From a checkpoint of a small transformer trained on Wikipedia.
Architecture: RMSNorm before each block, rotary positions, no biases in attention or MLP, tied embeddings.
Each number is 128 + 24 x the weight over the matrix's rms, rounded and kept within 0 to 255. Layers, rows and columns count from 0. Numbers have three digits each.

# down: layer 3 MLP down (transposed), 1024x256, rms 0.115, rows 23-57, columns 0-127
# gate: layer 3 MLP gate, 1024x256, rms 0.125, rows 24-58, columns 0-127
# up: layer 3 MLP up, 1024x256, rms 0.127, rows 24-58, columns 0-127
down23:122181113125157115143123091128127135158153127129096105107135133114144148130115101132158143133113087108131106115157165117131145149129093120152126124097171126094156128129175144106158171142140157133148116126176139129133161087119155113118112121131113142175184168143122160115129125114113147108138153142104127109116126138156113136110126125138164098122104169170141108158109144121136110130126
gate24:156142141119153161130165163131144152090111160130145106169135201127094147120077119160134154127094144067105100093117137181185096118129103146143114162139109178091108140080148167171112117126133144130099103162140150125137108101091149098090163135119127131162114137097145118111079110124145184120139145172082130155143099108115146163140133130144119135141119108184135092104161124123115116117140
up24:111106112093131136156089130119086108110131161138163120159144088116117174112121117103093119155096124092130091130124107142130130151128105137184117109140119086135116162115115064175142151086119137123153081152113173139175107147125132169114125127126123124139114136127136149133149121106113142171187147127105099116083145145180130146130129124080119108105137131126145102145163126117108106119093
down24:075120148120112125141139153120128099128117103113114134201122124095146125110117122125113181122129166126116128119157119137147104164132142136144114135122135116141108130138105134118159113103125111146155069149124154088134127135125143128113144141075087127124153159132112131121119107140174133118107129115100131145137118136118114134136139121161122141140123099157141107148070151097120142211108
gate25:161120128152113140134115126091106159108137103077159121124136123094125087131144139125151128118137123111150113118108110103099154119155159147121107103104116117159139110130106097119130143145118124078147124122129119090118120162100107170123155122138124143135077132138127169132084098117149134096123141126164140135145110121078135117121136120164106117123143165105069144137095155119113151153102
up25:161118129162134121103156143113105123110132133118139123138129121102142090117106125136127163117128123091141200125113105136149141084146112126115136107118121147130123117104104102141117158174116114120164141108138111129116131118086129059147089145141147096144103090148168187150139119141145140126142140134176140147191117138105169148151155115158157106097154109130108136161127116117139131116157
down25:123137125173091155102164119105124149123089139113124177127142100117156127140098155149129148084140131090110115102120136133096092109112091133130113146110167123123122141092101156133120121121145106110108177084132141108122127154137108170120136166123105097109145163162166111144149070123129119089124160108140129143096103109129147174114152110128112143098093126183164161136121140153153133141112
gate26:063085105144184143106118077104133136116120121132122124140122138098116139096124152129181098095125119096147116146113175125129077106127138118130087120123120156125129128121165172080120060135138157166117135093146152160123098163153151148130115135115143135124140145128131098108125092153169152141096104127177123088080093140100113148119149133137103147114199113107146152128132126146146176136123
up26:108121116113143164113122120124129182101109139111135142094115146160090094130100110114166129144132124127200170132152139110135106092123077117130148146113091130116173137137161111138134086142104150146098126145159107153134106156182095141119120090067135151142155116136157116104132136131144097117110118146119165098104147157110128097164093071132180140142128088104106159060104136133157122155113
down26:105164114138165126161114133132156132151097111124131138097175143155132145125081105093161138111100105096064157140159125174131092102101123153156140138127162118137117106140115124089114121075136114132116169111091147130104115102097106162096115176117143087159118127118129132135165125080146124124151107107129173138112128152099120146130147093147078123120158101104137131097113087124128120153116
gate27:148124095090150144121097133146092121094104126111087093150155103126114125163089137079110171107176139112130120114129118131122145115131126159148108117158124125108102131123150138121114140140106168144127120139105109153128127118133082179143137135110080075118149096145139124142137114113157154118085148076107138116128099118123123157122118138104121113159165163145132158099168180133106140140160
up27:142113138123153125122130134121123112156116133110111158127126166090131106119125105112118150122139092143141125102090094153136171158141147128146085098133171132126114178136142112125131149094113149170131116139172117146156137118110121138133141161118148132129153111113161136158130187136136141156106177137128180137134108108098169141150162099102097089095175146129131115092121147132073132119104
down27:107150108156152162118071117116115126124121135101142118150144146119134138163073128142110168138144141102107148132108128132129158111130095168128082117163145099116090127118125106163094148086138152140090119152110177133134086143149079109156112162120126129112129149107148139105143110128135124140109117109129111152105129124113122145116133150143096102147126123158162166064110142116109096079103
gate28:100141131119160124159113114156130121118131115097099093127134147116125151152164212120128150135121126112106110131061168115169133104113127117099121165144138126156105145130088144083100071131126131088095168134099151133151156141128118157123147177144109119153136117107169189114155134162149164126106161106137145121148120123120160185108123179143152117113138139124109153084121111121124193129127
up28:132121120135190134120139105149123144150126119158118086115145132105098151127140148132172104151145125151111096115114157151156143142142101118154120178094138109101103087135106131131140118085121133113140107172130139114109176132107121150094120121141082172166130104126125166150136153118098154127107151120091133127112099142115141136106124148070102093081100117120123131118126135134105125110144
down28:165119093125165129102082086124172149133149127122090118087122158175119144129137189117134141076112149150101125180109123146170156147076129117148137146117113140150118148112133114130176145113140136152117163116146120105146101130123120153106150134123133116090164132176134166142115116133106146112136131167123151136128107105164117128183138161112145166104105114107105096100088132123146130115140
gate29:137134095153093132147136140173112078127095116130098114111111136149175153109120151143121148115159112152115125115098113068096095113119120109088154170125145128127116110195129113140115170093125156116108136119139136173148066147090100100130109097118128132134119103148122129133100117129108113123149174122106146102152127148142134176146132117124135125135139130102108142154159127140139135158133
up29:173174105156134133100108121145135130098124124111119109108141124154102115085092131126128112123123148147136150125138130141148123135100138135144181113114132117132135081132139168093185099129110129145107155142163150165146091105157130124128153124138135118154165134101123152144124084143138124174098102156099089120132113102129130128116110085098150111111130116136112105138078112101154133082105
down29:115139122147111145105103144131154088145124157105153113123185109138106099101149107132126126172135102103141072141157147139139150089111129137141113135121159128143150141165125132155112079130135100096130139117156153123137116136119116113092119143215153109143138071145136128129176065172114139110118116086111123162149154151149129145121147125118136124119143095103135156144129093136143103118135
gate30:192113118149149156163115120115130149095148121111105160118144098130171137161166093139083154098120100128158130155136126082095128133116151181124130137113161144099095138125114123119158105154144128111129118124113124122136151139131100097127117117108160096179152110138167110111125175082114084140152102125147148141096145128146128136102146119114124104140143096152148169126120107147154093093140
up30:114173152127110118121103155073109112108113115085108097130147148128138148159138100106131151118132105113117139159144163150148133126079064168109125138111152124119116127099077113126138108083149141143134118157120167101179111148129107114137130118149106133167115167094132143104156120161118131124091167161120114101158101125138117143134099133157145134135184140116124142102159161105160181162097
down30:152154140099123151157167135115109157141107110134087113107102088163117077096151162178082092174183160105116153157148117116137120140147179162127131131125106119145133114126111096131126096135160107149165102115123112101154139158121150105120096123142113096189138141155122112118100141118137159153127139104106146134087120102134149131174121159108122149144144114099127123136095116137100173158085
gate31:085097140133129137127108139112101102122174157082099121107106117176184131122125148133141145146137136128106098123120163096147110120124112132134171114126115145115095134116141130150153137111103140100133123136085135134142140143123098137134143102082129140125117089162132155142109155117103134114090144167146104166105110123128108151156114168107142128127158132118109129092175110098122131135162
up31:110112098119095128127128131123122129062103128112150152176126091142156106120109139139129126144126148098136087138151140140119088139132176111107134132129129139115090122103137117090124155100132094138112126150135160176116100136116157092092122109117158094151147151137132109132135149141140134140141127121141152139116126159165130135134159115163098160163150110140120114069116129119121087147134
down31:103092127126107086114114129134106123103149132137132081149142128126133130126187125128135129145157087109134124128144125136189133079106139115097099114186104131116154122110112148135132108124102111127092114189122138138131159137152129136122160138124097101102114123136112146126159123119145148141105156150123151117163155147135109135129119120158116142165131110140123080137152141115106179178125
gate32:164138145133087139117134088141106149154114131151105176142134124125115114134160119130178172150121128167121107120146124113104137137119108146100133114121177158111119107126176117136172104090137094169111118147126151129125140112104119122101148140139123128088129130113132109099156145132119087125159147087088149146150128124136145113132118111168132147091132139147118165164152159133135105109095
up32:091115157133178133155119109095159122115117157108161131138102097138171168117115142100106131084146139124126102144117153127104114112105157117134114115143092149085171132107128125140119173166123135133141140136149100149140114123140196150128112101137124158114153121108137162130169134148144127139096150151137123095116189108132120154104130102114168143148130142137139095089132129075186119120120
down32:068094100138166093115103160110154135081143126101154093099169156141127130128106127105122150091131134124123164136113141120101148114102108130127150173167086120186091141103165132093096090141118133130150169100145094168130147099151128099112134098113141119131130119091117131111138117124115122144170161136127148084165197122098113132170118162111159114124112133122167118111084077085137131110140
gate33:125143115131114145119154165090155142110164137102151135145088098111072131143133111120125137146121104137121114115062093129103112123113110145129134118131115110111138164133151140131126148109113144128114141134090132132085125107116163128105127099132177160170077149085102112101103130131131101131138154120131132129134136113125108110092149170106152069136126101163188089147078125124105140121169
up33:125118104097104125134117161092117123126141115109118145143110136094134104140108107131116125120108122120150110135086138121122146100103097103119127142101182145119127126163146122122097136079146141116102123111090138120126173096123114106117116130136110116123100153128139071107130114138101132143122160091102084126156127164128072119133089110107145103065130101114143117113103153111122138135129
down33:135163103118168158130108151187100138104116177130150138133129105087132131155114129116105163104126137146108128123153119116135143143079130145153142146110143142110142131105126100120132135190110093099140135135122112118108174083153151113123142099114141113098179101133129133118131148135096141109126087166147184101110104128159130096139165158124150149122098159135178128133105102133120167099161
gate34:141109163133101098126101127113156117106133141085153141147152177146138143112155148115097136091132133110122162108137127145125096127169132094159128141136133171090138132127071150120103135105094134132135142154159129110118117149140106144116114095153120112105137074123134112103152106133091092161138124134090134108133150148104114062125141144127123142182121155144155119122152126112101129116105
up34:148137140096164120124127120093129125127092063152127123113154094165130148143083119118172125104103119118114090156144137155130122133079134157160121116145123106133113095119141138149140160098079147118124098152065128135188177122094140138142096115097129130130126152108178100131110154131171138143162177083082140119142126058083111183130131162133127144099139135105166129159111124141124158126151
down34:154068134135139094136111100133104131104073125083104086141087105129127126144108138169127151134143146128107099117146156098112148134163129104121116143087143145073164118140108124098133126119165173136123118094128121128126139091133121135141140126153156140123111132118117095116098160155119135085155150128127101119139118138190151082102157111092113108157067173146084134126104150131108153092141
gate35:093124112141119120117154149162108141114157127138175138143111139168159133121124127101098170060136069104154078164160104134106117172136141116142138133113151134143128096130157098176126120095133116146139161106066111136137097129096146132117128118105124138095101155107144087136126106140122111106159133158141137071161141144133080115125180091132118123135126104127092154126164143111130153117119
up35:140118207151190147114142120104158166129114095092105160116129094123142115121146140125158091159154120184146144102114143147098102133143124135145163181147133105115133135146103182160134121168132137146125160123161165118136123160104127141108130172143135117137082133149150131118083118133126113114132142139120120094098138107124188119124109137116155110144145123136117114135123134138144123149098
down35:113122078123126110133112136151116101153103166188148118118124097092089093112064119103099190122135140130093126117163138126138104105139122151127116117113110113150117163096128110114088122117131142114106086121094110162166110097138108133143110122119120138154123136135135148145155134159144140064101120136143149124113119173121144137134114097120118149114104211151148120125111119119104131144121
gate36:114113154118151132144102164091112153094128177157137148120156091121149126111126100146121140149110144141165149135107108079149105122177084125100106129133121136133172128125160139156142136172095136080163155113129133102110142123124127117113126118123113120127098145225121138148114109126132122136136121136119138136113128092167114181146128147094171179117107098131127148126143153113122124076121
up36:097123141135123098117125112145138124140111131114103168107141088147095117114126154150141152140107106120105152096125173090113107109131106110128105071108113110156160124141129107106127122123093126168180146136134096119151142134111118095109152137166112092117133101143105114168122121106099120100122111087113160114115142075158137127123181143140142152139128105141112127137121137148150178110139
down36:106163079114158143127133095129095134124117115106116124174112145137108143150102100169149116132161088079107097105160155136121144103180113144110146143134156113120161095126131121078130114107136122172116122154148172090152117166143096160127120132103116137128147103104164145136120074140068128073115137121096119096148110127136139121125117179106107146113085103152147102085114123179133159115130
gate37:127116120201089151093111147136131145113116161117122152125148152139088138139146112140115121143098120148109097128146156131045142126150124181136147076118104117114146076135131127154114131104114096112101123088094138117115093112094116122098114134174147129112134142196123136099136150102151112103126108133105138129135135097208119166147136138102106137118099157138092114143125106062122118122151
up37:119082153130167106157085135109106135141108150113148119126118149152147128115147136129141145134137117130106092162162120129163117185118137052124117157148144151127158147146103101104122123073134093097147164132147132159101091143098119154136179090070134148152113163162094130152157098147110129110118133121093129111178119153097156137119121105092129127174115118145098158155130163169097103095135
down37:102115122160142142122086141090166148134103093144133144153139100150108106125118148118076103130082087124132090072111128115114140132137107169133154129118128100170126104079183127130140149135101110112165122093110083133158169134068124104085086132112146109118129116118138135072108120077112106113118106144095141125097157150168141097095141137141132121127158136127129140098119117101151119129108
gate38:135131071139138112142117192145115152122082104131146109152185128159171107103156150132123110073130150135102098111115090071134129159146133115107100148126141106155125145157140105136153083128130116148103117143103156167122127120104110128160124140086141151110141123135126141120081152121131139155074177143099172074144149163117141114112116137094100161120130131091149153089141126124142110108112
up38:151135121153136135153101124122117148104117131108180101209153153142170118137128115110129140133107119120125117153153150141117116127152121146122178092104147098128147188149108165136126114150140142159127107177088112087101094133132148090130136126094136085146146138162119109117133105143182120090113158073126130078095092164090132101110149113122080104106163148125123152108122123140123118126123
down38:143159113159125140124065116072108149142122144131141156086078148088114128137146099146109107143130125099099089157126112114158138112130110133134116104162158117092100132154184113155171155132181132111144165188074126142102095131154133123095106152138167136128096141102149147106109149139109155106135098156149125107143134159104182167089133145129126107079121160132152148085153118151178161130188
gate39:115093155124130109115120108134137108152142133141166116110144170157106179116147148142119144122132135113116110073135122159110152132128111118137093116116135127128100118108140127124134129106116147113130141132152131116190148149099122140134117121121122147118145174102106126157108123102098149113160130109107109097150131106137132134142088139077145114148131124128146163118157113098133139110098
up39:095129124114121158106096125128110126181111122135145124130143153139131139089122166117133122124128118121148127099116099156135164112138083139124113119124129144145114133135158121145113119120133127151138129126113169093154154124113122148149149159112154145124152114117149130137124100114105127133113121123090123110162145095120091120150088142093133108128106126125114144141152146106098182116094
down39:146118123130109100078169149094096157093137124146097089194143125088165076139118128122117110181075091138091136205112128133150161135102129133129119121131141123140144150119128124118151131164161126099153127130103147101142127085142119123136136087109122101182109133145132103136110116131135119137111132124152150106087085122177073110153108092147125119150111159125165138142108163128094119132155
gate40:124105152142114083148124124093125160121120146156117119107145112132110106155150131133142066139147084132118135128159125115131119117108138100130115092164115138140176076162136103120156108109128124113104155126112114131139140148095117166151112148142112099138158122102153108115134129100060135126165112097136144123106102116137109100118113176135122131111164130131116159162102149124082133119156
up40:102142119086177148145110121130145143108126114125145138142107169129146130136069151105170155124120116101127110094130147160139157090100110154147151163081130135133142115119112103141122165134092107121122113167131169146137153121120170057150134070108112140144120098141133153147080126169113139127137097111124133105135139115136112136146144117110132112115124099101150126153142102093166101125143
down40:113141130118116123163120128071118123136108133114121151144141088126132152144130148131139148132142136108084142132123127138087098129118096134106150117144133092143146118118126139161109135158106093142129153141156129180116148126116126115154142108151096132127158081115140112133107152131090100131093181152142148113094101162058145134123105096157134137125115172145093148111155105144088118111150
gate41:147124136138146107133166139102133113172158106085099136160100122174182158133129129118156104108114170144107147110123100092116131098108138155084078097130081066175120118124131135166144110144141129068131133159150134129110142167122112139095148154103124096114107125102122167103125132126124115138161131109135102118116150137128161094119158114111143105083127106122149110123135119180146136148150
up41:120130130130114085163100110130129118096117157122124135101116125110110113164139112134142103158135120108099140137162150108114095126149142117148108184105151148105137105166143120110120112113091153150179160132105114149145090133120126127118080104158122165120125113160117107130139124134122117137096138135150161085111115148121109131152119126150128112123116137158088122131105134138123119146117
down41:115126110150152109128120174144098147163114157127109090162113157117130172105136110095130139105132124098145104152157129165156115163120153131141167140138131120119169153121130123154132121137124135152135136133151139103104101132127149122118108190195143122141152120116139076150148120112133099152129146115149139080144160133097109137143137126129123115086131125145155136129119115089102088109161
gate42:119079107099098109116112106125126103131100097093111154139107162160126082130105180157052112121141120084094140145133128149108118135140111165138114137132142098110133098089141126094092101114146126119148086162157120127141150134128149093090140144145129139135126114160172140151119163116150141133171145127133103124093123114134118156122165148104153148127139086144106119115127149140111109119128
up42:152142156121095110124084094115132145103131112129100133081134126089092133119175145103130159129089095141152126110128144096103130146151138127141114116119101096120119095155124155122110144109120135128149165097124159145144119121142093117133144173144167148145120143156143153144193108188128124156131145120074111182097124129177099122143130110096134075118112097142127187116109097123095115151111
down42:173106127138152129108145119176140140134132095125127128157136102150150122106116121110097116135183131109125163131109106106110123122145126136176120128159123131162097149131141125156170185128201108104141137125143099108151096121076162110131154116137142091086166142145130127079120127141128112142136125135124145087110125140115141088108163066142159116055142122126120120074146151128139138080159
gate43:110128125122139116131139161112132142138134140166142143089154162106147141135093121094116129146095132121104101116074154112131080129145111079087112097106123120091126117128119114161129103105125067152101125147130100104120090087175116125151157155128146146142122135118120106105149113119172140117114161120133082147157099111120141098130165119087127146111110094102119102102093130112169141155106
up43:137151156117195130129113112144133156081186097167129129107130145121158145158109094109131125121064149135126075123097122137084088145140118103164094148098122144124125118103072089102086134109132126112114125132088109116132112141140094150155141158123181156148096128155118130111136085138117114145126128176153116135137133125141145164135180106126124123141153118133127130135109155110181123129100
down43:094178129133147135107135115109153151142108158127167127139138181109098103136130134156117143138147097107124113132132096109151113178084163117092118176135172129152098135092132107119128122138103150128120094128173129125111141114133119106148116091124132193106116168148158140111171157128092115110113118169119127145109148116134154142135142118128149152138113131134111101140073142113121120117138
gate44:149156129154149134075150095154139140156130113105116130140128116134128135164112152116160108118112132134107130160131114127181129126133101149166087106148127098096148100122111103191137108111147117110112145158144137155122136143092106138120140134135131133104113122131126125094148160119135143134120149161071154106115123145151118154080127125131120123135140149107138103138140131094105115112115
up44:140159117124118151106136092158134133170118119154127122145151165139144140146114171106094130120131129128113155147108088132140111170127164109114150124134124119106145121098098124183106112101138083079128104156133108140116143147078101107104138121135105124106126126088139135130141151133143138155156136118118132094112110101164122142114114112122106096126142154133114144099110131123109131107133
down44:091170149109134114120095106167141094164092111076123132164134112108119118127115164137158093091115147099172135092171088132106137127130155102078155148147128125130125102129103139117141144098139145139153126127093163132120149136132121144184091154129125134114118128130125140104122114086134135146155155139113150197114131144161134194117166108112101117134108112136137098144121165141154144120164
gate45:134106096156158133152122140088114113154141149118115144126106142108152132083128113132118146100137146107167112140125139115134113136101133125102109123113112146122120134110139130156117074123187104148159158155125094156117119137144109103141100130127136114141133107129147124110148133127167131145140094129152155122130142116099187126117126155113124095124153152118154139106154143140118110146124
up45:123141151175100108126085147145123154093102123143137142112129155121148114085119123123105149131152127103120100122148110138128130126154148095176119124144129106092154145141127162112173144147130140125117074124133134130109120166155123134121125124141115110118143163139124127091159135097095179108099149107121068149109077138119127127119128124091144127148140131182115094158084078162092129121167
down45:168099131140094122129139078098146140126097103177093087122103159131108118125133131140136112073146137093127121115107095094125119128141150112146099111125067129163132094136131128138128145118079129163089143127142163138128090184097127133126127104164110150128149133122077149140089123120099129058119147138128130117126128119128144140121130186119114131112172055103119105109125132122091126154135
gate46:104123134165134126109121130136090163112102128128127119063121150162091140127123154158073140126139156137106113104161143159120116121089131132126125167086120138130114150120139136111105124082107091124125144100162112131099150129127107141108126101165169075136131112185186132163146144144152123127114154123117118127134119082114132156164117152122105067110110151128103102100155122181151090124167
up46:132114109077104158101143139121127144147168127122123133136097163119145131119155157159156129149106110120144108104108145161124137131143137137121122134106138130142139129142108124134095112101119117127121120100121163128152117109151143160151134126141095133127126144167136122148152125170102170101158135186093084111130110076090129120130135162094145132141151153146170078101153139140144175084098
down46:136144117129124124130124182154120129172119118128152108131128091091134121114140105150142134150136106143129097106138127127141129092159109131128121164146134113124111134127129118136126158149154150126183120133108108140143116094134117085134111096125145132145149119132098146079083155129147131111124133080122117136173121140158108069122122114130107134103167161117129127151120138111107114113152
gate47:136112143160123180157110099118147141093133180134172155145181125094133127140134163110160122116136148132154135082139176124115101070143126123112117154086153131092166157122134142147134113083148130140149128144079138113095112128136158085158109139149096121187132152115129137172108063127144121108147122147154158092158142159127126121141125113106158083100115134147132118124100126150130138138132
up47:084099130112148151097114116144106114153112145145107139116147131095114135107187127129149119079116149153103096172138148134145130125096157113112140118129118119118152100161102104169160130172141141162127109149125142139146152118129130138135116130127161128140158117098077121119142139119110099089143139116145167106137132115148114118106113107132117108131131191119139117074120158133118130129140
down47:127097147119109095090127106111152114136130104133149085144125144180149147131067171161125136143115103142135119154148180110113136087122113094113118113136114114157171139143164136134136105111127114125132098118116136104097124053123136183142114154144156108129109133097162103124131138126119120130154160153114110081090116103138117155122114106115139138130176132094044139096129135135128143124097
gate48:087118146140132129122136132162095137105132158113167115091131098117144118163173140099123161134122120129136108162151167133090132172184180150115121150135132107127161105147129162122150137126124146120143137135090090121173113163099138111118120137157148116121127169166150093161119133154152120157108127108066139098125060148093118128146109111077072112158122155135131074137127145134161109129138
up48:092149168129181140100139112164118141140136118121088167137131126114125141150105115122156118171108100147126111134126144080130102098122134140135089087103150089147184084110150122133105112150147120134164144074147166121155123122123102150160153112126117131132180108160163109128149097169122175095138128104097161104121081075115110151055107113107092117109134077099124128100108121112150159110126
down48:107125122095119099137086181150147108161141120163069151168132101101158187186096123124155131171168124109130090137141154148132119152154107119134132133109132121129116099139142135137101134123172140100158154135165132137120144116129148077080146132136114137138128139144121106112109120117131163126116114131144107141121154121138129106124113126125107092134102135131133157123125095099113110123111
gate49:131102180110197164123154087152129167103122100159108104120156145134137092089142129121142160102101104168114143149106122149189175129164120117147135150147129125123088109170150116130080137132111115121153151125142109152133125109137082118133109106091119115158128127125126110197127095104109115130125091114109155139150136123133127132123172158157158112143155167132098149110110099161138106154149
up49:117111120134092119147135164169140124147137133120194148143113130142096132126136109157120117131141136112116137135148177118090129155120142125107170129132101133136160161148136136134131166128140144143086120153139139045117089163156138159126148141119114131105156143107133123081130167137143119124167155097085160131130099151114128128148105145154079112108143096113100106124132178116122116102117
down49:081134185080159138113118086111129156111135108124138111101127143128114083116179151146109170109123139104138120112093088140172191133135117124140126119123122117135133091141114118101112111109122131142146131089124070170135109113144117105102167093129101107155112139141151118192133136113108138099123157134152101113136110047136122126069160131121148091158143145193166144127127117131129153151124
gate50:138124128063157147148160083135118131146162134094132148140096101133121153099080121118098132100134098157169091114147171138119120112159156149109143160131109085161108107142091102094142132074134145127160168129129128090182121083070138127097124128189121134141170117126126160150122137137068156124145133122116107160131102101164140132114126140130098142073123069141122102122124156111157104134091
up50:112150086127107159128149147107120164179128116147125148111102126136105125094114144131152093142155128128103120161130144137143107120100109163108149142146123110167126197119134084139147121113133161153109141119084153125140104097118095139121153117142148107111136093115138179140162158109108093154140143112120124120189132092128101170122124134122106141109126109145145129096165109130122104137131
down50:158137129119102118111137112130134126169132136117143144116106153181147129130160132141110096132141113127153142145151137107145091116117164155112103115132110128155130075139114114109183077185141111145141126131142108125118115129114128117074160148140137145155122147150121147129115149141141107118129128149147182108162146115148110104150075107108144098113143129143138126186114120130135100159168
gate51:102129108127118169147087115103165154085120141122159107119121128113081128088143121126156148125131113115135155122073130169097090128131112116078134107132102126126162119112169192133142095128104096098125154084102130122146146125125163131106143127183123114131112120124175103104128139141098118163156142176107146155137165171129103112157111104140112147125102074108148092128158116125093102128131
up51:159115136108112114156127120123097153151157138127181187145077104082107155112121164150134116111103086140104105186168138108100158107139116159160118107094159106178119153119141154123071129154126132086105174141174157121102138146158140118156164099097106111122121174108131160126151171134132135133106112118139111161127111104181129098136187133141128099126121131121104149141160126127081109093139
down51:124144161071145111115137152142111137142124138136159127132127081125162110158138120112120161123134155105164119125122119142101109103174101153130153150107108078156150122172106157123158103131174112109123148123131109118127148119164102122145123120116114104125182136119117142105162104145150129165073138129145138135121107153117157091143135127114134135146123162151156150111106109138109161088074
gate52:127140108096123140138137116075160179114133137080167120130115120144140145161125146147152122106137107085126109143147125160129178101138125150132175126138088174146148129169129162164139139159115128103133128124114133118129140128135126110118108167133089175119120142129136129120128119132120127131161086139132104101146103155073058086117063129122202125153102087102116128138107122132134120143112
up52:121132122140127161145098146092110144196087151154150130140149145146117110193144192152168148101095138094140173121118053193122166099114118168124137078178083163142116114145106140133124149175079143161113116083124108114147163100151111120103135162142120156106134119138120107145092101136123099115124091151130118099142090138098071119112118127167169043135116154130133152131096108163157125140135
down52:110105144121167107133112141153102120138119141116118157145175183121092125162101102108105120130152125160182130084105110133144137134138099091091132120118155117125126143140129098094120127127137139100099151141150100122095131111126123129126129097103200111140137127126100173141110146101136131108127160161185143123133143106181119142129119098161095162136078124186176125134134129120164111145134
gate53:107103147140140154090113115157109186136105094099098153119099130167117097083103100080149107112157128124165116159119117131149087115112107161153109137068111126118146112107117139135094117083109135095130112141172147155136090105110164175093104129132146092142095149135120105117097112118116105095099128131124143111090159128132096098152132107139127120073164130113131129108119122157129098133153
up53:109099116127112120142128153132182144126114126135098153092183130158150155108161066122144099097149141116161154124110133141137118093153136131086098114153124125145145151144106162127114123114143127122077135122148119117123098157120176186111092109123138109122115153112106072097167142118114125069128125118137135148131089134148110136126106124163132141115147114111139097144108133116092131119149
down53:100109138150147086119107120112124152167122160129117170123135122158116118139137085155161129172146086125134119132169118118120154085081089139114133144148122131108133140114160127093129169106078131129123156121170170111121177111134117121125141124126166140159152124141117134156141136088115143142085103122153119115136117112080114107123099113142117140154149141174136149102143118145130119118149
gate54:153117150096107162151151141191137132103127160173144122127109151135135127100130149167126126114160143138178103099110084148139131141094180087127079126135093160107104125091084141113160140121153123110103083111164152079102108162115146158136115126133144089116156123121135166137091112142100155106150107167092157164125120130146131140097127139143145120112102083131116136117158122127104090079140
up54:095137137123097151143138162102096137109137136140119093133130112121152151143132123135136123109124136165138134101104129131098144136158150103117136146124159144196129129146115134143075177111084127163161101143129153117120166131155121106141159100168141119119154118148147109107137154127124075157108105104180100150112123135151132137169152127149144094110140166130159105143099130145138133140126
down54:142129128162145141110172120124084135109154107114105125167122106135165138095120115142160135155108092088193133104088138114124123102096155093133094146141121103147123109183140104096099082095182113160145087127126204138140140129119136151121141152102117111126150122164118142099164128139086147162111152115125137152109151158163128128149095138195137147161145099108141127151121130163148102130130
gate55:172138126114137144143084148103094048091115128121160145168131137131121121125113108140161117112138151127142104124128104100145123140120121089101130076165136122153124093124116125137128102124127105104142129105134152100111109140120138078119123130145188124131128119121132085155130123113153121120170129157147098153158122119152112110163125134111160127113137101133102145158155118132122120147133
up55:143128140127066115115081149133144099120168180109117093129106148095162120098099107155130126142131125126098117117150151138176137089138137116136144117133117109128161145113128140120114141079145113116126164117144122138101152140074095153107167131112128153108107141112140117130073143147162121135122104104084087143142134108137105170100105157109122145130102144173153159117118142135129109108133
down55:145125122136147131128130123118143105139140099117121128094122136123127141162137179167095170151183150114151118141114123113121087087123119166167114091106124131095151142137131132130163101113141148153130124178169173153121097121158153140106145129122092072092153120116144112156171133128143154151125113132118140142106136162123123155136093160103133115168133153154129126146139135145133114109127
gate56:154134195104144143116103134153142120097173156181127107095140153127145130120166141157121102073130165082122134088128132171125114129132160148104083131147123140088121149092133103121125166151118142141148122117122138127126082115137156102103119157106120160110126124152164116116118106118151147086141104146126135131144163129103142126139116097157114144130145092134161156126094180114138135161120
up56:113113107128106139111108134116130141159102126121150136126144127121101104093093131081160152127120082173122115130159105145115146100131134100120147126123141143141149136172160146114127134118130124088154118166132149124105098161146158128128101124126129126123116162111088109090139168135103129110124129090120150119146150099097133126117117109085143055189149132127121151147150130151146150108160
down56:135119116136120106131121160151134133154124125106119135131173133143148118121130178103112169084107127136128117162167095122117099110155095126112189167120145111087131129117176119120166085129126129135129144114145118110119143178151128140058139159114117097118128134178091104123109126114108138157145148118168104123127122111078127108191164140155131069114156126145116145136115124143144132137129
gate57:139110096149164126121143180101149136107140101111152140131110096168101118144116111116111129153115165135115108137108129150097135160176156123122115159113157116134169159178138126136127149116158169158160116119104119117131109136132135120141094123140126158164084147145118097179145147106132135105140143130130137149136076147135078165135145125138134144105121151104140171113157114134163147101128
up57:159094095118116157137124114167161094127112148113154109154099139159142124155098104117134152132137104163115142124114164159140118132124129149148163132119125108116115124134171116133127117148130100109170190130118111151099168124163102128148134108146160124112114137125147134094142133117101122169099116180134085126127157144135147096173122202152134112126127102164141086149121170057127122127115
down57:147095171126154099145130097098158119133138173141134154137135102069092101149107106143154154136117133136074115169161093145155117108117101150156136095147174147157082092131170085149150133110118125119124123120155107139142117143143114097111141127116159118111158135127112105129137144111158109113151147141135115144151120140120142128186159130158145112097119050161102148123147098119124161151153
gate58:112126066131132158102077144151145116151097122126131146109141096122087103145115141167118156133149118135153122160095150107116064111137186168087158121107099089127124136139073120075132124159139140178144145120120122142086127162097151141124108163131112113165117131158117150120158133164143153137084147133138143125116157150143132145104097158145170139119124146080167118071103132159094138129126
up58:061169117146109093078067112114151127151122117138132108093157122160124146128128127106118176109124155124149139163114122151174137144103090138083126080114122082173102063148088101106195091142137124148128148127115156104126139085137170118121125150153132178151135131155112106138138137125134095160124171114121109130102106137094134139099116148069164128114093156122118128119098088120134153150105